Weights of a small transformer language model.
Architecture: rotary positions, biases.
Training: a variant of Adam for these matrices, 448M tokens.
Each number is 128 + 32 x the weight over the matrix's rms, rounded and kept within 0 to 255. Layers, rows and columns count from 0. Numbers have three digits each.

# layer 3 MLP up, 1792x448, rms 0.0138, rows 814-871, columns 336-447
110128165176134146129147111130118127122103149119115115135163120134165134118122150127168142137125110156095104123149145161123148106125134163164146168122182129137150093108174124154164132143119148141120129067130138181171123155123099090123149106145122115145126114167106166101128151127099118133095156124099089127120131098143078138092156132115
129172136116143133122115133125159137124156145090118112143124144095118099100123120132106144123108130114135114165097114108174109112129075131075138163128133137153111104162118093108112103130108176149115154058144178138116132110120108111131094163138109151131133135156111202103125113143142113119096144134099111124096137151194132117153121152145
000087234040000000182255145096000255074126166056166255109124145135207117129235186021255164254058087229106127187231000255080113070102000173225169077255188074024060116000229131120205207051129255189204224255000032122129150070156216064255050000054255149173129085255082049255082061171113180122154239063221255074000027255181008059084056000189
164139143155116179147120116116161125121127140118118093122167103145122118138122122170092117126118134143130143121156117140104137139122113137112075130119134121129155092123119104121121125111115130133136118094124131133100121116129110162151160111095105139147128122165118144136107113133131118106105146082130077141138112131155120130148165149152
105115141109111114163176144141149119126134121103095136161114162126106086090148153113122190121133123131147127106141115098137107153128115131159110142121134126160134147150154143100143122173093117150113130098124134131137091103130146118131122119148111129164143131183110130103122090166108081132052147134122160108143141169094072131136113123132
086188127108058140141255062058179023157146145197051139033171224121219129078061048111244069079086106128062044180255095170255255238147131215198096189080115082169120118223134000208153072203133169136226196230176044078154125126191136000122000080103124058175114000010083219225189164061089140095216247134180096134042030214054144144000122109229
109144127118107141126171141136096132150123123119134106137097111119136095088163181120086173121112110109100134114120139125135126132110158133115159137122155122076140160090130172108122159178094135147131141024168169123150133122151160147133111108185121122179156137136112119164127145109102090138129149146120144133122142133108112158200127132142
150097155123149106151142124133137146108137193102077111133111091103125104090133129132115145119106132113110141117115111144202140134128118162125141132160139136121092144117138162139134135139079119158124122027113141141134151134160134116131120135094115095150143134193116146143131083113137093118115122120094129104123126168096087131150122118136
097165155153119120165124163139128119143119113119119146139106120105115108090156154135135132099101152133127107130129142138109139156121104118132164128106136125130126138141115116140133143141169138110115133144143171122081096131103104157117122134148122128136130120115097139119132153124124127104088150165112117112134150148084083120169114102123
162132110122149107143141127107125122133128091085133135155127136117104104086129143131134144123107100149130109124123123070152116144112093114130141145125167134173180132163136119115147121124087147121128151081143132131137124118104105121130076134174162102166120106182113134079143123148111111100123135172084145112100158175168121144084120135157
097118120100149135122115122126120123140149123119106128125131113112134115100107131120104143138101145103071098123153140147161128118144110133170174168115131128107114152121158161159159125132155124169171128091143144158128122120121136135118105117110119124163119119179091146080120113131137098135124138126087134125126101146122068143169123118147
176134124154135158130118138137088126107128101099135121131121090125135126114153135112134126107084128123093099088137136127106135124135126152163099117129143131119152137105170121181152144105109106153136134000137182165116146139123130109139151118162123117159144122184130126135133160104130105117131148131085085131132165102151154141142069123100
092124129162110140142144147166116139121159148099084151148122141112111086071132122150149131125146129110135126156116122148137129119104144127133120163122179128149125158142128147089127120119136110122090144136129118114088113143120120112139113154125112127124130139157094148111125184145130119126072149102145090091143132144115073114153174140124
065160123118054161118093115153129183110158184122127146102153183112177143109116100117091113130114148117161159159123183119202122128118127115150137168109187111146158100140111103071150083097101123139095115129160121112175109118175066095126103149099111091137131125096106141093131096108176117098092089100120145129145098115133054085037106202140
163143150125110088161117167083153119094119102119114138128151103111087149108139128173136137105131111121128123137105134123135133138116099115133144139138138135142123164138119113138114134142122123105139117125105176138117143124094136141109192149130164145116129117145120101091141152147133117134147104112147074126112129129089152108081112123142
081116147174124063116103145177132122123121180150090114141083110113144130142092132125171051114137144115136128136111129106185126137154115119167136156149125126153122148156128140166090123141114105152124110156108104101108110105127123145144104201107101111113138154171108163129118144124123107125128100139157129105167123143088134142200115146156
149121130153133121156137142111127115083140134107082105130151100116121112084125138168122111142131097152087113112121130139152124148117094165140129148152174127153116144147150127155141132119158118137122162094142147173098157129129096141124159103091153124137125121170102140126156111139134095135113160120088098105093149134167162119136190113133
108111235089128119135164118121154071122110121099114160109099170098093056033129095096158186154065094168131098108173115090098166165023115100101175139166244132164118136149143174199167144136117188114094160083134175111102039089106106145175039129166137155175144071237125160067124122156121115143037129127053116068145165161140047161149097171177
161121121112137123133139148127128129086134130117115122101136153130116119118132129140154171129116093123128110116110129128127155114133111102133129136127141129129112136130152154093157131130115165108114139120144127156116154123133111141108138143117104102101112117112151111117146133146115118132139116164130127097132158154099112123086128094133
098132106139142145133127131172125147103110090112139126129123115115135124094120083133111107129112104140153164127158110082137138153131117103100136132116124120122119151132098107164122086145112117155132101153117121071156078097119136121130131126097104124129132134138123147115112103123123138124087142102121112106137107145155077127153092156164
123098113128151123121137121130093124121112149140095131134107121113138136143114137140177083140145126137135116133128121082151140122132156130124114120144128139169147112163120161145088118119108097113106142105123125133132132121129106110139123146139152102107135118156159143170121124130130088121174146133155132089121145150107156139179145150160
109144113121123148144148094152154145110123115120112135129132109122129120103111131108087133145142141121104128141193144163168114137124146111129124122114151139117127125138097120116160091140126117137161106135129112134135131140128161154127090096103116129162129119134135107120128109139102116133130111106095164123063096120132117142089106122126
075128153178126107145119126155155158140135134132128128124093165124138117125130129117137112106130128133152139127131138091154117134139123108108123124123128124155117115124103126111105125110144096106133113222138127109140085101103134125137106168135099132123138156141161146119119112135115133134122124157167138106142156149109094116122108158157
121098141111148092138139133138152129177137190106096113142067119136126120091124137144075135136126163133109129120120128154148097141120116130149123176114168131101152134151122138116144118133145124151149130184082097147153128143143157142132105133129103145132140122123113153091110111104156107130113160127115112123175091095131185138138170152156
143122132111130143121137133121162116159139141135099070106153109147154126125125123128139125121137137134146106126130128095142126120114131152087100127140112129105156129127102151085118114156139131124157122101110114108085113109155121117119143112098140135136133102157145146129134148139144117157147103067129159140086135146114143115142151142151
099134128127099114132136119149135124133133145138124142149089109141088113104105129104107121111137121110164151127159175114141117147146123112109142153142136123125082148126103148141103125153138147153154115176148056089131111121099121156136107115139140107113129171127151109166148107163137120121138102147129182133105128170075111138064109147146
162102113129128122156134136145155146111138150121113125113112120115132114135138091149087149130139109150117133125131126134148107144128142112132129135134120133146115137100116115149121129126131140133111130112104123164128145120124118102143136140121170125113143100132097125120132089154114139121145121144113104122135128115151154134124138112171
148097142135119087128242117132083170055140077154036101086197135095139112101148108174102085031033090176178154136201086180124104164089144108152157105138090131066138087125063165124177131178151127131115217123130190047104079158087129137039075167192172135227121064154089134047074084160130043181113133142099192176110184088208030193118125172195
166228189243191235214177174183179154222020231094112155116020120156119114050095213147046111255231100061081213084220197196141160103144174016083053255084176163101118153164160078052147157090077254145127027159194205174057134124145175017191110022013096193075184215107079164082131169234183164107015170097000108093175160128113000027070107194123
108128151107116161128128148130112126135128124104087134157163158125122117093107126143141142137125111126146130134135119149181100118139115149154160151125131129147103121136138157119126127157078139148117125077125133143140121127121129099114110151177146155149137150123114130118113102114127083133044138141089134139166109173161091118094095133146
000055192255092176098052159159043000000171172140175188159072136110255255201000132110091072255076107159103065147098189221061239097237192147255255167155111132118120043000195119139200237138048082227020000255184181255118124115142255087185110071122239070163255000088175134117000072255017065064172096054000213172169165117000143232151080091000
135123136104085204114143137097143096178122160128141100113155098149135138085066154118120150118131113117129139112139139128118129114149111131183130122122107127152095131134118132162139119155139130111160131088125019091161069106127115124114089080105162142129133142098166141111126099124135090124116109178078194137124126152149093120030118130163
161140150141118106132137138120112161113136133131119121125151148103124099140150134130137127086086038146160127140135139143131129131136112093094144093141120124120108125100109109106120138099117136083100130113130148067139111118107105155095070155153136110189130122130133112092109151176140113141099112076148145141105198150085101100117071139158
120132164109119135140086134140123153082128166130098137110102135145131130131130123137119159129145157139127105127114128140142140122117113115152123119151122124111135130114101134077130135115074118124153078165149192112132160131116172108138119162094083145138132134118102126094138138100136116147109113145144103130141111104095153132137090131111
113121155107113122116144154121124131114136121122089116133155142125122119120133143119126158148115096112096112139146120085148136094128134143161143155100148116128110150149091147103164126138137143126143161077107141128136105102099130134131098140107122115132121122143114136092115081173137092142108137116118152108147128156078095128135130147133
106115145138118144129129126104154112126122109116102128125133143128119089089127143123136134129108143098097118094132104092134140151122091144162119135129159116141178152103112160111152140136149177129137144122118148149103125128127080146166141138139157097156146117142082168099147101142085135158120134149111168124090153172121103146084144122130
097110133125107118145158156142090114136124101150098147140153112146148090139152132135118140118099131136150153116124136103118116129153114124174147148143125117139121158142124133123135128145146142144138133139095152137135136132151089138148149115143150046118134126135098100124155097161120108126111146135149154126114132114075069124039158156112
094095118106166103150118137126095101097155089128049152168121147089048078056132151158114139128049073129118110149138147146158153137118109110091188139093158146122106188164140128156156137148157137152113165064128255166137137112096064127156048090180131113156133113196049161170096127153135065117111132118068127085088121188075050156152142106170
093130097174143148030129166112146170126180128190126123134255132101188233178063055099117076042032186141145114173099076219183119103161178115145111072117100070055088093139070088109107046098181078096193203171147210027197141100111141191000133218112176137153078166096075080105119049128154109103140028220182206229148232051180142195105155115127
112120139141133140126125118115114127094137127114098151134143084115081113109145138141147113127133144126127143127126132123109162128121125169151140120139136144127119156136120131126160131148113131130140114135142188131097150137126138133132148136153140091116112129166104137150114134124100090132153130106099140129096137126060108103148129126117
103133140159108136128138157114114099142134101112116083108166132110129105109108120118156152109113126131121081135129118146148121136125123116168139116145160125157142127163121119118139132120126128100137136099120145144110114121115091139163093117115116084148105128162104140111121174158094111118116137130124147134086142142087092142082176148122
095133139147117196121138099103148153153169108118130154119101152132107154103110135110066157142152115140117108109151097153139113111140140142107144120114119139126094137152116116134105114124138108109132130136163172147123093120144105094124122107114140124130115111113110118141137099120120115108094120151088142108115142114081074135135118076125
023139181073175147087111124052147171046194120120111112156125136178056145128096079152170224222181212089126031117172204253180110197067098055146142130130128127133111139236171086093201187114177157119163186222074136147232122110056217141170196131177255085198128117101159120054158006142087167127132141169119130004016145113131238104071186127169
108108131126115115156113146152078129111119122134091130147118107119108121116163145144154094131136116107143114093106126119168125127136122126138105122159134134139133118151118125136099136110078095121105133123134126134131125120130097116116131139149167127114141132122125126132103138153116119138145149140146141128130137103097161142089140120126
115138095130149127132147120122096116142133155120107122147078120126115084095132154161100137139110120122112129147115131133129110149117128108092139168137148137126168116127100149122117122156148127140150141096114150141106146131178129186163143117157152111127135130158083117137149137129097107124163135125138112117089121150158155158162177152150
103149115136165151125134137107145127135107133098132118110080125100096106089150125088099153146132135136103111087144115144155107158094125099119165154126157134140126140135120165141044136152157117115154139100167134121095096144119144104111123121134172151133131134152121155155115128134111119113107148143070128115065148156127156141157152125144
092142172119137157110130134105135143125142112115120124140093099099104100079146106113084168122103143131088117127105111096117129124129105139142165167145144128115142171115117125171127129145102157148153140074138151138109122136161103159139127134126111122132127112141087167115146109130120125137110133131086117130119126151103118141160094114129
105128140111131193116142140130127110130122158129144127135155098152117140098105139102114149119103127092085114095149147147165139126145116130160122123120150127133119176090104147168125107140143140124183113123099127134127117131128123128104155105104151129145155160149087143156166085131106078123095126107084166155130122133125061124046122136183
113145172109130099125156133132174121134138160133135095113118135116125121131085106106144111125132122115127150155146101101170117132123094122129131143154140120173106143143116146154134124098121126142132111106131154144153106135103149160131126131077100127117143124179137174116127121154116103137090148104096132104107132131147109129113116147167
095122156090118129140136145147105117152118122115107107136132127139105100040150121144155132120102160111117110118137129123167114119128114138091128163118150138113142143170132152115127139112111141151096155063107180132114120113142095093148118148150087110118150116142127169097149155117120075129080146130096133103129107147121120151153136131135
142117162110112161125108079113143122184176185135152081103073109133106140146126146114103148147131148132103163110128133141194087096117138145099179134122128131113109110140162135113135159098074134133139136153156106122149141134141170103137165106108116120091143114121172146132115117106133127159128110132120120121128108140105131119118138158107
116161136128163150128153118118137136144117174136136132113121123110134112100115134109134147111069123138125120139154152115108128123148116123133133158126162122135150137124147115139150122110115147146107137059113101132152111117120132118155127135117124095112124086157115120083142121141144116125111135103118071123108142143107152140105135128124
104122130116109133128175125134123123189144137110125096119115176124157118103099125090111145122137129150168112180139123126114105149125113115148168146130108105127125131153110151130168137135116122122136144112122120130154070120149135112127146122137105170158132119167126125122126107150135145143058120117097149130145124160109044142083104156137
112106136125146161150152149126153113152118085129130126084115160150125112112122127120137168136110126127143139101157099108128124140107136115146103115108140116148114139121141144102158134110154139119113137172129089128117098116114114120157113113102103122105134114128154136096095093158101124135093136127141175111156128152152069144108151124165
091146105151161136084151109148102140131144145138145139128117122125115159137103121135139109138138108146102125111106111095143097093137119129161180168133163127121107135118120138142122134125124115140176133118138150127139111145105173139098083122141122165141121141110139156106101141095122131112170130145087097124139112145156139143145099147147
130128087109126138143128155110117120081096106148107162136140101148133114163169129114120141144103095129112132129140155126101148136121141109140137121122120142113124161116133141174149136165144151130100127086122134160136162126114101131127130092143161115101136133132116135152147152146141108118166137141165115112072116131136132144155165134130
115118133095147117126139132128142160135133162135110154137063112116112145098126119120102133115118132126095125135127127178141138134148142106087187156134143143110108167126131125165105117125110122123144119056101112115118128114115129099123157133147129111146136106145122146126137133112146120129168130128129103130164128109080114116143100120166
119110132148168146121138114115128110131108088124128118121105091134083111080126128112139158130106157157106107112162148094101142106105121127139147128143185124146129141127133135130153140133126141107139154106127132150140124121107120132132099104132172131128119117160129124127128134140086133120129130146118130115060122148111152141068160145127